{"n_kv_head": 1, "d_mlp": 512, "vocab_size": 8192, "rope_base": 10000.0, "rope_fraction": 1.0, "qk_norm": false, "parallel_block": true, "init_std_o": 0.0479, "init_std_down": 0.0, "lr": 0.00373, "grad_clip": 0.5, "warmup_steps": 407, "final_lr_fraction": 0.1, "doc_mask": true, "dataset": "wikipedia_en"}
Each number is 128 + 24 x the weight over its row's rms, rounded and kept within 0 to 255. Layers, rows and columns count from 0. Numbers have three digits each. The size before them is the row's rms in percent of the matrix's.

# up: layer 2 MLP up, 512x128, rms 0.0742, rows 218-284, columns 0-63
# down: layer 2 MLP down (transposed), 512x128, rms 0.0684, rows 218-284, columns 0-63
# gate: layer 2 MLP gate, 512x128, rms 0.0706, rows 219-284, columns 0-63
up218 101:098125122179096115129144109145111145158149104119153122106126123150126141104129162124127163200115119144174132156110110099120127156115156127129148120122112139105094149154111148109146149105112130
down218 109:158119114136119137126113129101163124113133111118117176098156115127120125128135047124106104137131156108107094188124117151114152139111145159126089132092091146115150122131096127132128094143158162
gate219 104:125126156128127130121158128120144140140142120116121129113135118093111095125095146137146128121143144143128114107163120116086110119137127094118170101113128109157153128111152143137184189122128110
up219 118:147125121127103144149136101125152113140140120120145122145123146088099093153107170160177138112121152133100101108149132111099110144135108110122159108107114118174171141102132121107188188108139098
down219 100:095109137168116121143137149120131150120121115139101114156166101067142125128113136132122093112121130150116103116173105116122126120076118095135102084115140146183150117109137126133106116118125130
gate220 112:143127146093102117148155120134093140104165156137121096102147105100162128080129132110086146127140110122126121150177154080107167091134122162132137143114126125147149109155172126109157160139112097
up220 109:153131147175125159132105093141094115128131147101114122092143116060113112136132127150133149119116135160128142114136127125086160138144117182147132125121140163159088113139165131115150157127120090
down220 114:084152123083163114128119130110150139097156130133082151136095116106092135121127164147120106133159108111160148118116173101155138130097132113181128141128115142105145087129149087136103134115147102
gate221 109:130132160144145091117127122100114140106155100116139112132141119081125101146125154118127114140163173147110113147139132140099111128133180127102162146179140130135108123115146119151185139113133136
up221 115:106157128135121074151088095140107134121123120149118148130117130103086129130115115120117151137122162130094140093127111096114089137187163161115145152177128136119151120106120088127152105129110142
down221 114:113137158073144146096130180092110095146133150114173141112127131188149112113150098168125131139084070131148112110121106144106134117135145130150134112137141113096118136133091131129155111109122161
gate222 039:129107145124134129081129143125120151102139166122111109069136097099120092154114132124140113160137143182141124131171133142141114109166129122122132100116122096136106111122116106158145116129056136
up222 033:142147097121117165142108110137089073110121101157105137154119132123131130123117121102139153129114142092138119137135121109130162170118141132149135135142123161167117162133116159144083123171140134
down222 032:113111183159078119132138105123147178118165128100171142131136131097114113085127153122133142121123148142108091092098138071129162101111165116144141131141121127121136112159171128099114138123118166
gate223 111:130118157133200083141149151067104115101101147139112117109132124111130152111111112149128088165148118127199140126171089170098139115171163136135119097128108140097108130142125124155087149159108132
up223 098:136112114129128122118123132153161131124161183097145150154156140128088095112174133089150156176096091156100095145129164114161128137099110141121093132142122088152128123146112089128136125112115170
down223 106:126116104104123141104093143125135114147097174167095136085148125121149143136103149167106085111157141094160148124110090136104147104109164100116108109112124145094137148110155133092093143149169117
gate224 108:118122168129130110124153104095137133145107193152130108127150124115124137095086174119125109127167154099141191146142109124096084131119117138044131111144142121123143150114088085162136103116113120
up224 110:142124141131169142141132115094147113131101148153117120133162150137161161078082201155117110132162133080142190120131100133098090140130104112068131096135123123117112134115094092180152126108135144
down224 106:157114128078156163111139198078133127148138103116148150110086106153161098135162120172139082152144108106139123127132158141116100090157159134167146136114117132150157136125109127126147127113164093
gate225 097:127104141140140123124121142095106119102126140127123108075147094144111087101118097158092104157136145131082125126171162110155132103123095128158125099141153134101138135137144176127145109118101169
up225 083:132142116114148130129142133143138141163130126123120148170109143123144160146149162087151137111122107109166133139106097124118093157120151118105145146118102119193082135115119090140119139129178105
down225 095:141122083133120150096121098127158128104101140135118139090112098103103118166110138069093149091133095168121122101188166138120134083119098082110126101147151120113137119151136142161151137100148127
gate226 103:058117126116111130115151140135084165127167150147096138124114096119102094085143167106152140080114149103082124148127147103172138113126131149135163104163102128156125116146120119146159128133119136
up226 100:175127140127133135116106134169141099085104089155130128144138149166120147147093118139106118171126138135149117169126139151105141127128145128135114127093111108106135115126149155092099136125130085
down226 107:154171159161122109119185086134137082156107125167146171109198157126107071129133102154122133111145141140126139122120128111063126106103123120091112138132143149154141132126114118087104133138152092
gate227 109:131098141132152115086117117109117154140110143086154113131124116126150092135137154136135110153175172123154118083098149164111129119114158152123102117094153094109120088113159131124125072150103126
up227 110:125094148095153156138136139097122118123131125113168095120120131117165099091132115133152130131178123140135092092092162124111144121116095138156097094116143111138112117136158111122138111157140112
down227 111:114118116090104127116120130103158117103088131122148169165121133139127108085166120132129162152090119103104144162137116135127091197122117134149092156125130127108153166091119136143154075106142141
gate228 090:147141131100059124117094116129143162146094108152090089158129106147131159124134146116165100161148107115136172143131117128133135121108153141149065120114112119162085186123107163115142090184132129
up228 081:152146108138058113129117136096142105121129074101109113141119097136124135161132145143165133134121122083149126157160124101121173093057125104150100158100123126161089187165115153111178134179164155
down228 090:135220170140120126122136150140129160144123112119117144119074132129150120099167137118174114142089138132131166141101076143140138128162120173121103113106114146144111107120083114119125124115121131
gate229 109:074115159140108129125143159107099139097155157123121085120150065155124156081112198145135149150138140174124105121153136126113145114113120122122090099131157139128132122163120122153136116133115115
up229 110:182096119102143181109125116113156128146130145130093148124137156107143144125134114100119109141137108125117109159107139181152095133144117125154126109126125102115108146072117117094111157131119141
down229 108:137139120153131084139120127118118146113092115135120132147141150126110110087130118138160196099135169126164127083114129122104155123133069168133117123140138080114115119102140113114116109109126147
gate230 111:122087168112105113114190122115128191122150111111140127111154128110144085128121097112143089144126123111126103097111179110102110096113134145100149137118136155127064109189107119139173115137097118
up230 115:090110146069166116108075132134120107161117139117106084106087108120085171117124154134143123168161120137129168156134118126158162165144139101123148125154114125137152144090125141105101166141135129
down230 112:130128146114098132111113123107097124169140065122138153152094118135125078092132109129094136142098116113118134103140149147137143126101124146137147161158156109139189178116140146127126139104088115
gate231 115:068119157107130127092099145117079152126099130128107126119124130094107131142103129126122082101122172169143105127134125145129100115160160128150142075138111140135120133113114105112134132183087171
up231 128:107124136112126120135109154124099131115109114142102138135103135098103152158101121138123107134102179154145084131116106148102112135125167097136140083148102146115149132109098085118148147188111155
down231 110:120134135121128128117082123129109173149121114104084115128115155181118096121140142151110148119172171076143133132142076134097115147161162122180107136117101129151127142141153090118127092128144114
gate232 105:049117123118127115144166136159146142153138119129094112111144113099121101146113133128125092123152128140128137137147122085134117133109145172117150121157137132131128137108111183138106118145115143
up232 105:187131133158136131105079136096117127102090147111135118131115124151128131127150149111106162133115142152119098113114137178139167129133123100153125113089090139133133137167154091119120152118126103
down232 103:133088184159124091098095127166116129139109152147159129113103120108151114144138141141105141109099071151145096119157153142169126119130104143141104100110106140125099139137133152115213082137085120
gate233 106:109092152129120142089143118093089120115135117121129064103125137125110117148126113116115110162154162100162174111160130151121112142107163157102128079109132155140118102141152164157168131122140123
up233 131:105159112122163119119110167139162127119153146135114180098142091100144113102118140147123127122144109160101092132118145105140117115158095091136144117157096100101131137157092095121083166114104126
down233 110:107073161113128161057134127103150110103132151127122131108114161149159142133111172089135121104103123125125128152138138121136125117146151154135116126126163145093131093124103155137158153155091154
gate234 045:074097174152161111097131123116104147112154146120110117081175097104134076096109136134121115169140156144135133129165143140132123083156120135102130112134106122124114107110144147132143094140086127
up234 034:126148119118127161102131119166161102105151115137135154134154112151169140154068146128112144160099164129079081189129131141157134154125156116106091145129138122135127140116133095111097109141131089
down234 036:102091129120136098092131143130138111143121172085124127147093091121105116142123134091100118133163123100117153135127105136085147131140143094112140102142143091175147112126138144135110186130117108
gate235 114:119115197102136126103155150045129147115149154146096105120198127119119103105151133114111110097125138161117117146156105158124138066114121130146134135134141149114129099145145134144126120121128136
up235 121:118124137175132062140109155162107139139083135123150112121130098187130109141127131104083134145120152145146100135144147136106160103147138155086150114143106088162094134100141146139101109146077175
down235 114:102143134155109096176088177139114123130149128152135131152111117167105158161111125121155114135118179116161117152120128065121095138147156131148155115096120106099092118091150126118156129140141122
gate236 102:099116165132135120121160155138114145167149158105114068109160132109146113150094150083162108136139111155121111091142141125106093078176128123105147132143160155163126121115123119129133132134118140
up236 110:117141109136092109146113147127142115152185145090150118124109151125130133164115139096163125138111095141162112101123166146119094102104095133120127129149179156136130149129108124098094125175126154
down236 104:114072160138144175157140140175103117106133136112135179200166143089094095126138095127105133125132093113127101088130130117182138151158157153151109145094137149131138124106091114130101096148131108
gate237 099:117129116117148184091120133081096147168114102083110111115157123083137093100148107121126123139144146132178168103165154088136118115134098123096128102150123171126140159134146125091133128104141127
up237 090:119130128132084083132144109158164156091133147140156156141144125151132150131135161114143111129121119130110070151118123168130129141130141109112128154098137159128126106098112092162121090105110147
down237 097:126140102106152123091157126142105114140120131149107121133156124156077137132129123112098153142155109142145152113125123131163084145146132101133077069082117133151158100153149116148148143120150102
gate238 105:140109166112142148109123137142111170118107155118097142126186125135121101136124185077151110114190144171116126135104152116119100134130139080101113126163133132155143125126097098101107114114112151
up238 107:127129096116115100129143123116134120125113133136127124112067123131125157143131069160104109131092151090174131143149112139113135111125123179158142135124137131088100156143145155163145143146102111
down238 106:098124124123129105133127126064124108139099146074119129111136120118059113119139143138115136148123174107156124069147132103109119091094156143152111156096116162150124139105109126138144110117088127
gate239 052:130088168110121098074125138126110123100141144129120077097154090089134121119098130115149089140168153151136123127163172123117097096152151121123092090110126153092120154109127147145128123123097127
up239 041:202091151123119143106145123130111159108174150118114171127093127152118115162100108120135123114159136134112111095111177157113110104134129102136077124137119147149149114132112095203115113131113085
down239 048:124149147089103128096100106126144121126123075139117109125097114096157133128165124084087118128166144125139107121104158118127098132154134162130134173185127107110107137121148127137125133099154132
gate240 107:146120145167135136102125110145141132139084121115095137139140123103140133130103174110127125140161116172141114102133143154138088152105123134141144089112125131101171131111179106136099134125139087
up240 093:138134134130127130085141107132140106086098119133151158124132118104163130130115168113120139119138091124149167085158153147158124159137096141147185093136117146069182135133165133110099139114126105
down240 102:132179159131148069117145121114099139076111131164164150090118127097126134127104115108125116108100093124151147103134158086146199115139135101124168174133120132100133143157166138083123147106129123
gate241 109:131131129114169124113118146139137114145150132143100131123141106098116100190103146133126135110140146141133123184175154113126100122158173103101107081126109168117105153151134108151129163116123124
up241 109:123115133125097146129130149115108142111109136150114108106139117159120150101138098125131125153117088127136142075115096132151162116091096159194146170158131108136148119109141196102124118148100119
down241 105:142133091130127145132181086137110130135147139074106106123157183095139141131158124084102131114146118109097130138124118124113112148127150118133153161126116121152153126167195125113125082129097122
gate242 115:103118147138140148126107126134149137149135134052138113145120122080125082105124129126108123135153174123148131104140108106087073153152122141112174134105122135137077107117110098155137123114135160
up242 112:099147123137115098124175084125153124128153151137105102126132171158123151133151184106084094123124097158113124115152133126135128146141152130065148105100151119145144115109135110124148064110134171
down242 114:148118141109172126114121152147077139132137098118147071134064094116157108136107158099123121123144145093137099108107165125135136140105132103160111125172098152143132139151162135144127146130132150
gate243 112:106117122125139136139165139078154149146104148162105129153130115155129083094129129136073142129177132129099112106153114124102075108147096143142102138162105119117114088111150127127114148151112148
up243 115:144101147132132135126143151165107112107112077107143142126088176115153131133136112131124157122144122148139148131141146175153139132106144128122139101085140102159136140115149121136150121122134057
down243 111:149095100103176135119138124100127120107091119139100115114150072150146120102123105131123096145136141141108095149130168127140114107070095124113139157144128072119155096103150127120146144155096123
gate244 038:077122134113139121101169184106120137124136137113113120087170116105117113149155126123145130131159157157153127129173147144122151076141147145109092059164137126150092137134116158164137157136098126
up244 030:163183125131083169131101058157103090106099126148155114175119135157101133129105137123102136144100115129077126148169128140132140138117130117134108128107144147137151101137100124139150157116129124
down244 032:137126131126140115105160122188133134100152094126125111127126111136132071121097139158155095139136142107092150141120119109152117092102080145091178152146148123170143123130142125152128162128134071
gate245 114:097095126145141095062148099121119172140146141142100076116136082133134129141093144140135136139182178150123128120143113115148087141128128116117099084160141120124136096167100118132163121105120116
up245 092:113094104155130091101150089109112147150144132138116102137112115147133154146101113153095167131153154147149113099136099090142108144105109105101105112167163109127156099147113101109148155106158156
down245 109:107149106128162128165146090124114144153171145123142101148043123160142136132112143086105114184090150144149135129173088101147079153136134077127135122137117163163121147174110119121129121105118138
gate246 101:150106180123173095129130145131135138130110150138099065117159095118130109111126149129113146128157142194119138131184107117136167097096160151123125134148149157115096106123155179116093129113140161
up246 105:163138102156172095150123165136144134126110169114128112143136105111122113107148129122081143134137111192154149108185108096100164120096143147117134139146134134102118100150143164115092141115134158
down246 105:124141148118126125144131142114088116117107102141112137104132171116128078146120097097145118111149168142133087151128064125159102150126177158138093152124152126145121137131128115110117187167127177
gate247 103:124079136122119117101184156061138106075130090100141096117136135063146141102141104159135112118136112127135102116116145157125156133093145134153097094143146153130146162105135137134129125143068142
up247 101:146176135141139087140123104173138137159144130157138141151101122160098097195121123107104122136151113138119117132138116120106134116158153148118154142083084091125076092102159102112100122147107165
down247 103:141111135097150129098154142133139084146104104111132107100139122133151109139158131141190121096165115099169147149094099120144120106131148162090078117158141094094122131147134090088130122148098166
gate248 100:124124162145188118102181129155091144109105147112118099083121111073121098117109145128128109109175158124126162154144107128137124128162154109109127123123148134151108102139126101151120138130138137
up248 115:122109125134099091133105147100099122128126147160092134139145122162136155176102115139147115148096097165149099155133149149120137101097107157128142097118095129096131166110124134136137146118122115
down248 106:143174083108113167121134159147080146117132126110118125126129132127111152091161119157145148132133150072158105097104116145094109085151133123187139120157098141143147128137113077134155101158096159
gate249 108:138074179127108118102144120099092141129123165088120086150171119124153105117132113121099154113137150123130119144180142165129151112095139098122145123116149127120128133115140137090144129124135132
up249 122:143102147126142157134089146136156126143121124125106130119112141120080172119082127134157072149108112103135151125117096120151106111124141133185116107147099131140111144121093153155098136170102122
down249 112:155110105129191099114121148158103150155085163128127078142156100127113127117137142115103128152153109129114125101160147166102131138144113167117127134127097132181153135130121145094091155113133126
gate250 044:108098141148158117086129145153098128105128161122075105094155105105109073136107121147153091164128155149135127133167127129114115115181114140107102091141158164129142133146120135151125136158068141
up250 035:148160119110117102140113091136163120128135121099135194149152116127146163128140115127073146109109134141126121133110163157137142096080176141128104146108126103131118124150149111134113119109156068
down250 038:125138158142151118151165124152125131124152145135169137111115150096115103111123175100129089143126139170147083080107119071154090118131096106143115143167135105132098116120137158184112148161114074
gate251 110:139138150151174102079135138119145165138175181101125083135141104119130093094115116119132144104187133139138113122122151131111119128126135135134135118112131140128103122150087059166116143146131136
up251 110:102139133101096098204122133085092096097144114153163105136139117117107118121125111126110130137116155142104123152122109186123179130148101165138124133144139107130144090168136153112188135150165120
down251 114:129111144101158138159142131166114131145103095165139107137143111128135120135140100164151102161119141165168112141142167143143195108142085100143121115157155093147099086094130153115136169125131160
gate252 115:068119132130158120111134127135085126115135124099097137104145134118075123156115129132125097171165151139115141102159143176143149117144134132138113084166105148147108144110170097118112156112107124
up252 128:149118152127135107142104134100186190143143152145129088144112084139184095124120147097128105111119118117126124164091090095108101145111100110120131131124154120130116158139096164146153081147128174
down252 115:094170128109102143121115090149148098098152146135113196133093200142110137118126108108117109113133133129145106132130142167104164128170120086113125130134121139107132133140138113092131070178142122
gate253 105:134124154102135072138166179101130146110144134138148085118144113105108153122140168138137080128125116160133114133107123132111123106115138177097117080139158105085143113141101103120149108119115085
up253 095:140131115148130171102113106112120117154125124123118163104115120142120094124106105130102172139146136087127163147165122120167106127136126072166130172115085144180097141149142134161131153148117192
down253 108:123090158138150116104091101092141117185105127187121127126143129144142146114107095119134141133158140128078158140108177126158085139152116105097142145137125151115113104130158155171127158141157114
gate254 107:059115155108188118085164147123143121137119131135113095121164109093111074153142121137141111098158157149119147140139134107135107147137131109064126131120140166131123122165162091113116106124118157
up254 125:088142146102153109102153146133106122142135143086144104150137156093136079140157091149141109099136178128091167131106107111118113162094103115111084155099166168138132146164114128100110135098137159
down254 105:195079145104131158118122110140126137158137134156119155109116115110150092180153112145124085098133139096130113157087134097142117132112103115107088111157173139145140126134110149179102111118123133
gate255 109:128103173123114135068146155113112101129132162145134122146159134130124143115152172102150149133148140161165116129152124147116097113134127098076128099118134119126069148097163090131129117118097120
up255 108:089120156136098130115096144134122147096110104167089114152170146146110125130117148094132160096078108108128110141143145098122144111111136100114156087128171168154104170118139100158139126127094134
down255 112:138124138151167111110109095147107145124112191117085144166138125111114137143118150101126126160128141137135098131125099089126143158105133122151103125116097142123111163168135117131131101130100101
gate256 046:092093132128169137084154132146098125113119150120103111083151146094104109148111159151143118137134160170148119115179138140151092094161113147090109091128129152102109131110132124144152139119071113
up256 034:159143142144081106130131174130106113129119130114131142150118115151150109080142071114086141119116102106151120130057110105102135128117153108134143141131107125145119174171140145108110122147168148
down256 036:125139100130131148092143119163067110137159115158137132167123136146097102122146096145127120111134127170119155136084166169062139112120126129133136113108084166122151148117183114141149119140126143
gate257 104:113090189163161099140145174109141138108102151135106126144148119144103132162142125140149135124164098122121135180147116148108100121089140104138146111146101096127122128168151110131130107135132114
up257 111:119154110094130128123159097139106123137086114093118149132111151077117141108094134137093098120132162162129123099128118140141165091155099124140106153095186153115111131068107158150102145151105148
down257 102:135133148153104121134106152100111092141115165156084109127196143076120218098115101143174099131097124125124140107154120113094087107104148128126130115100144139108110147159143115149131128125139111
gate258 110:148145169137149152127130138082098137115094115099115092096144130126168121107153156141122142127138157170099122118146150108089143126135145114116155135108174099131158104170143182133123163138132094
up258 106:130118132119148091121151140153132132140135129161162130142117141132111119152101106101173084153134114092163168133115102138118093160104121131127090128145081174138084151116128123142135086132125142
down258 108:157131129128147142094113078212149113136134139141098107148136128133119086127147134162093118144138127088116119142125087115117150146111126087117191112118113130120147115126192158141131124125149118
gate259 044:102107129130135143110163169122117158145118147105101133092135081091088089129119155122107149150163163152121138127180138147112128133147142141132112087101140101117106125136125154141144124149088129
up259 033:136136126108133123130094090135179100094145105134167138172120129121147119101162090150150108119074093117117080153094145120135109094140124134171140164144095144168131112127133136090056125137140127
down259 038:096144117100087133174140122147122083102118189143140110111166123158158117132111131137117150118092140159116133085109138139142138126140109120120140108140116137116174157114120130127149158109116118
gate260 110:117119174133172135067131109116114145118111124108123122122146076121171110155106148107104120126155175156118138130134141176113117069134156151076118083133138131132112123115121129140129138151110107
up260 099:124141158094136142111117082085107148141107119104147157155118103149148140147091121091077099088144139117081147147096134163106119080141142155099135132162164133145122132110121101138118143151145089
down260 091:123119136135101107103135151114115153172092174125099144128156135113138098176126096054110101132099132148158115149110195099105110115117132171141105137142127085125140137137158128133143159050154127
gate261 040:108111172141159134089134131103126143097128161144108110093151106111108102099089124111136125143165175116146147124178140130151114129160147155139122108134133133120079098153134146148121134132065129
up261 030:079150184147173130112126147080126152094095144128144145115165129114107118129123124130141141148108184187101135073134153091124116145130126097117116120178112151091096141124156102149115129136052144
down261 032:148132141121162102167109140142128150160092099135129132102122079156135091109078169148117115149159168125124124136144114166117103143125086159133187166128132123127156162143136163139141136118144127
gate262 102:099107178171113113099153120090107151128152151123137095101131126112100139127101158124157115117176101156154154118135138145108115129110145137093107132156118110094119143104128086142148096110104130
up262 115:093120199198133099106146136099114162133129130138134114126127141112112130127111146114148164089172096167127170135127103157121120147146143132084135113129134119076117118118140089134167088112129127
down262 101:109114164168125138101127156104107105148125130119085110117111091133115132145117134158085127148140112137147118104140133094103146131145132124114156138156129103110161121087122145098117198169090105
gate263 100:142134131118125113104138119159108120114164135096109123125137133128125104149130152082147139160174137170081164155110146182121099110145111122148095138103126122153083127070112110138121103118164135
up263 094:118122126151080125135144115172110066139155104088106124144150147136150131139114093146130166156164093096131140116109160162123117099141095169107086115122134119101068143088137133116106164138113106
down263 098:116130114120143100155097105130155120153081094099111101131113160132147118130128145111110102129142096147147140115106126130147100098144173092146130141147159138187136131148113136173092132107112128
gate264 043:091110164111163145071116160118135123115142147129100097079144092112118078118156132124134123161151167161160099117160137155133109122145131108114107101136132156114121108146112146164125095133080134
up264 032:165166070124142136163155093099155150142130111092123176153153122121087142156122155114096125126099162120124146131123094083108154129107141089151140132132133149103184116097098138124141137114109128
down264 035:073134129117114140145126093189163147137139152144164098131109130165087141089137152140138172162128133114109132147147111110168133138104137158091142157123148150126124067123114118149096101123121111
gate265 108:117127135097138115104098135154135168152162150159143112125132103133146129111127138120164088160180153144118133094145149123110145097119128131143102146107140157150102105100099159162125109110108120
up265 118:143143125153149110129126143144097100111112105098131156113129134124132115183134116106115171124093157136143122205144124139151140161142165109133122091129150102157143179137130116123137150117114128
down265 111:112110107169098135170173114144145138129102131117135149128162165147132144144143107155098130125074090136121098179138093131113135160114115142118125132117111110144107183113097122136132107097122115
gate266 108:144123120115130099105112142100137165124157155136134097124155151125144117118104123122168148158136164120098139123125155109123145080106137127102111169097172169145110097109148138131162061113146126
up266 106:182152096123126090108158128118141175127159129130130103126134161087138142116125109149151146139123157117150129099083160110149126090087104110114113143101134129128154099139148170091160086118103112
down266 106:114116110112090138139159107143138151080122125105150117158147168148126200154109125109158144117098123138151130106115161148102119142138123154094159133120108144139109094122116161120156110119115159
gate267 107:123129163103164123125182150125124094122106142134128135149136105092124133117109127138111127122128120121163116174137109132085090144116143161132129115112136088136129115116148140138119124124120118
up267 100:125137099137122170116133100113161149124116148140114110108138126174112154138091173105112119088163130138065088106154137115148138143133119113120142114165122141107138118135171128132154135113104104
down267 105:104104110141108142084153145111122145118171100142139105109153162139160110094175119147140152069135080143115126131146121156140139180104130152093131131163123102119114137102076122112156160118129144
gate268 107:145105171108110125109144101114114138094144122130110107122118154126138156074121097102103076118153097139129127133121151168100151087117100124145135109115113159152123141103119133164140164130100113
up268 110:137117145136113151121137107102109154080124119176123134109114145101164169103117147142114103085127108131125128157150120124116135146075118153124141075107098150149112130075141119147130138122116110
down268 114:137136094158098122092125106095173160109127120142151106161128117115111089113125095089121165141149119136147142187151174117113128161175167131113167172136142146095132163123110127110127110136166121
gate269 118:145101164108118146113160084113094150109154131130134138093123116066150135145107113110181118132151137118139137137164163171115101100123174143145088132141142128130076143137119184159144151120123114
up269 130:151103147132138131151168087120094137102144128122142138116116113081136149147122085137191134145125112115138139152152141170128126094130193136154082144129115154091086139151093167144096163150138106
down269 123:097089122127152120176151129105116143105139088119107106171070146124128098140110152102119077171145120095098148081149124104129141103155137118135116129143131123175151123120158085153143100152137118
gate270 109:133106154103131132066139145130157164154106145097088128131166098093120141100136146103140082129152147171149145120119124111098116139105160135075121118143093121115120190117129099127119137123094137
up270 115:115161118155118162130141093144130089137131076148114128097092168174152121176136135114119156087112136102147105107146127167131112127174156165137145139120135157128123142171115114170144108138140101
down270 113:133141112114133157161140101108140090141139131123133132108137179093156118140122159118153186121130103109106174134118123146105135110109156145074121146151123136147145117127109098129140110157100101
gate271 103:131109172110129109118110140095121168135120150151123093083181154149135116133145192107138144107120156155142114145167135160124141097133133135126151125126113132144107100142149167139146144145127130
up271 109:147096148113108113156113157094116149137102162174141090105141131153145134107156153138114145099092128137132115162152130166137151122122095128151175147124106115112122105134145169122123165155155112
down271 103:134123133174134132103126137111153143159150144116148154156107110132132118134109128121111112094145136113205129135103141103137104140172156106156097156106135118133112123140091107160208084125107124
gate272 115:129092183142112147120143180085090132085155121161126092092131126130108144151089160118155133138165121122122142132141138124157120101103134116138143097142139112145115105143120145144161135120132122
up272 126:110171085118158087108136093170176100160112154095118130138152138101153097096149116129095115153110163152143140125129124136093146132160151143111088157111116163107154124128105147127106127131104150
down272 113:140140155139122145119157128100100124090135132124113142135129155112074141143105118135137093128126144139152164116144152172135150094096151114111127074136144137107156175147147105084145099138123136
gate273 094:101147135109182123123067122156093147141129124134126116108141108147097120158122143119108110133185159109166147178131116112159132159154165122155111110146103127170116165128113134142128155121154170
up273 089:125150103139132132093145145136105113093099151126122102100161136102179095166079129180157136146133181103119161138130121166126160146147100175100113088115109140115170111104085160125095098090125124
down273 091:112118137127092125141140169115113127154131108120136143153131095106109171107167123099136123116098094121131101133117100103122128152113101129135116175108132147163129158118115099129148126113155134
gate274 093:125088136109157113070117119120158121144147142095096141096122099118146106143155105097146108140121093130137127115132132177138086136136129150148117150135090192106120155127118099147099075132087126
up274 089:136174152128128148187119171135123114118072101180151143104114117117091123115131150154130117137120142136112126141121144124115150143134166144125153094125158100146165104100132162118122178100161141
down274 094:112123132144138094120136087143114136136099101092102130167169116156105135150143094146122082147121115187143148158138154108100107091101149091128078109129170105125116123070111116111126119113136155
gate275 102:117120158108163073105126122103122135146106180117127111131144113082149084149088135109139110130134157111133152142145141104098111121173126088080176117150089096157119114124108113130161133169140137
up275 133:166158120119119118133140104155149135138100177090155129156101138109128129153109149112166154120095179103115174155107157114105117155173115094096129138151116118133109085133103128106100122135158102
down275 106:161125156097149081149111125112089148126135104131157166122141091139156121101158151137105109122121098134141112127128139137122158123131100170142133189107137131135126091159128100168095115117139145
gate276 110:155123158132173121132142135135116125131141154157130126125117148147098124135141154116086132114140181132124088131130106172119172109119162151145121105096134117162101095098121175162135105148145144
up276 109:098136107081095125141105117138136117105137113119131121148143106101173116146151120179154109081135117137113148141128178086128121132094127125120165119150111113115138154130139102121137157105131078
down276 111:125143131118118142140094126128124103105152124120173143138112151092107115117145139113148141113123116113167177069130127118162131093151065142118145123100118124156151146091146155097124138133066122
gate277 094:104105168146151157074124111120144136138159126080138140135158145125082153140131132106128097147145114163118111128143150159153084098122171100091088133143128157139128110132109115120085122093111138
up277 084:135143046112116151135138137146133113134102116157114142117129139112171109126106163152131150096135160132130139070124115107106137130105078157164131122153147078111105114143171151138139139179143113
down277 097:144094088121085152086145131115135098185143139114105093112173112090140143130112164124100118126106108148115125120137127161083175125106118104101135139121146099127097108153157154099105124125131140
gate278 101:158103149108140100097128197122134117115131125115177137138132103116166126071136145167115119100164141157165108151153105139128142117140123138112157117142125111165141118081164171150158130172125116
up278 094:131169151153116128142091143153140133113134136149117090101139127102116101149125147119182197130102104148104134101140167080147140142140123110111163164126147081128102107165084134078119095109127106
down278 105:136141131116146151145171113170114141157120139119083118170171106158105153101088088086114131131194135103160113105128181106115136122109128116149086127123141112105131122136097156116125139125115173
gate279 110:125126159131111125123172140092101112101164113126155130129127132091134151130139095115108085162153109090164106143113135170088085137128160145141108101117116107140125142140129089126103162128107106
up279 107:162130127162191100135119144129158156104163114138153118120100153181138126133095149113134120149145098131079115142089137110104131097136145119221127112164156137122135130110124150111152126119126093
down279 108:113129145141100153151103112111130121130123165107099099128194124142130097116160099141089109079110137102104133164145119129138128137122132166101147121130151110140109149114105173122146135097105141
gate280 044:100100161124181105108135152152101135118150151131111119082165115109114125136132118124111108120165135183137129134141130152106139107159142137131133099121137162121120109118110158162172133146094143
up280 033:120141098097145144138116140148123143110157160164134131137139157162131116152118134133131124114126104065125131147140135153150075104117138141158093138129127074144109108124139084112088131086144155
down280 035:127136109179166092107106133138127110113076124111131100090155150145087141111147125162096151149188143117138121133117124156139149134133096095120125129140177071129138133152140103135141130137085129
gate281 111:138098197124172112128131094128107137099158154106087100142133120066139101117109122091102099078150114117111147153134126140105147124108149135141128115129153173132120132157118167174176127118119126
up281 129:106124123123106164114125189123151112127131147159125127106134130179141159164149167168165119167125155138131112115127143107149112094144130105104134127118091103132117119133147079100113147154133126
down281 112:137110139139096135091111096157118141147124114136138119177155144147150119135167117128114130095089174164096098138145152117131111050144138101148122122132128141137164142124116111157131107128122133
gate282 106:109116175116141161055113138078151122143107121088117118115137113129115103160141178092124102110165173133167144098146119140109117072139126149131133118166143135135128135143148112142095151126113141
up282 117:162142166115126161099099112097168126157092120096141125156112120151122110168137167095121110102171171123162167095122123164097122091123128140140125144161131135143127116153146103129087147143140126
down282 105:111133167120150155106151115129097147128128129124106121153207110125133152111124107109136123132185130189132105130134131105118106094154093120085107089141139100188113136126095098146119161079122107
gate283 098:144125122112155153120182151082130163122123152130094126135146087136118154107106119143139128159161149092166143169140083072160111142140142118133144064154121140106096154120107105145089124140143174
up283 084:110099168123127093154136093126148125147129118095164140110113167176146097119131127113095117110144112152116133143108135161106131101125105150159153191104143115113134125099149139114119135110119113
down283 095:100074086129152126099160120121124143125128149105125125100141138133148114160122114098103119144148143145111160118169153106124130131107139135159133134118136132111114127163180130148135199117154105
gate284 108:134088155131118164091138099131147146122158122122120123125157096074125134113109118137137051101115152158126078116119127126106077113109161087113138130120110196082072129134145110171145095122126133
up284 098:121177136132157095162126168107122098129089142116154107139162151153108133128152151129116198163135090105133144121142150130126175115180121159136102115133152067132153118107101141079111139094132132
down284 104:078139096134121167093150125132135121115095125167097112136113119142077108128123154124139091141115155142113090129114147122127142108158152118107120183120155152094160106158111093123108114122132200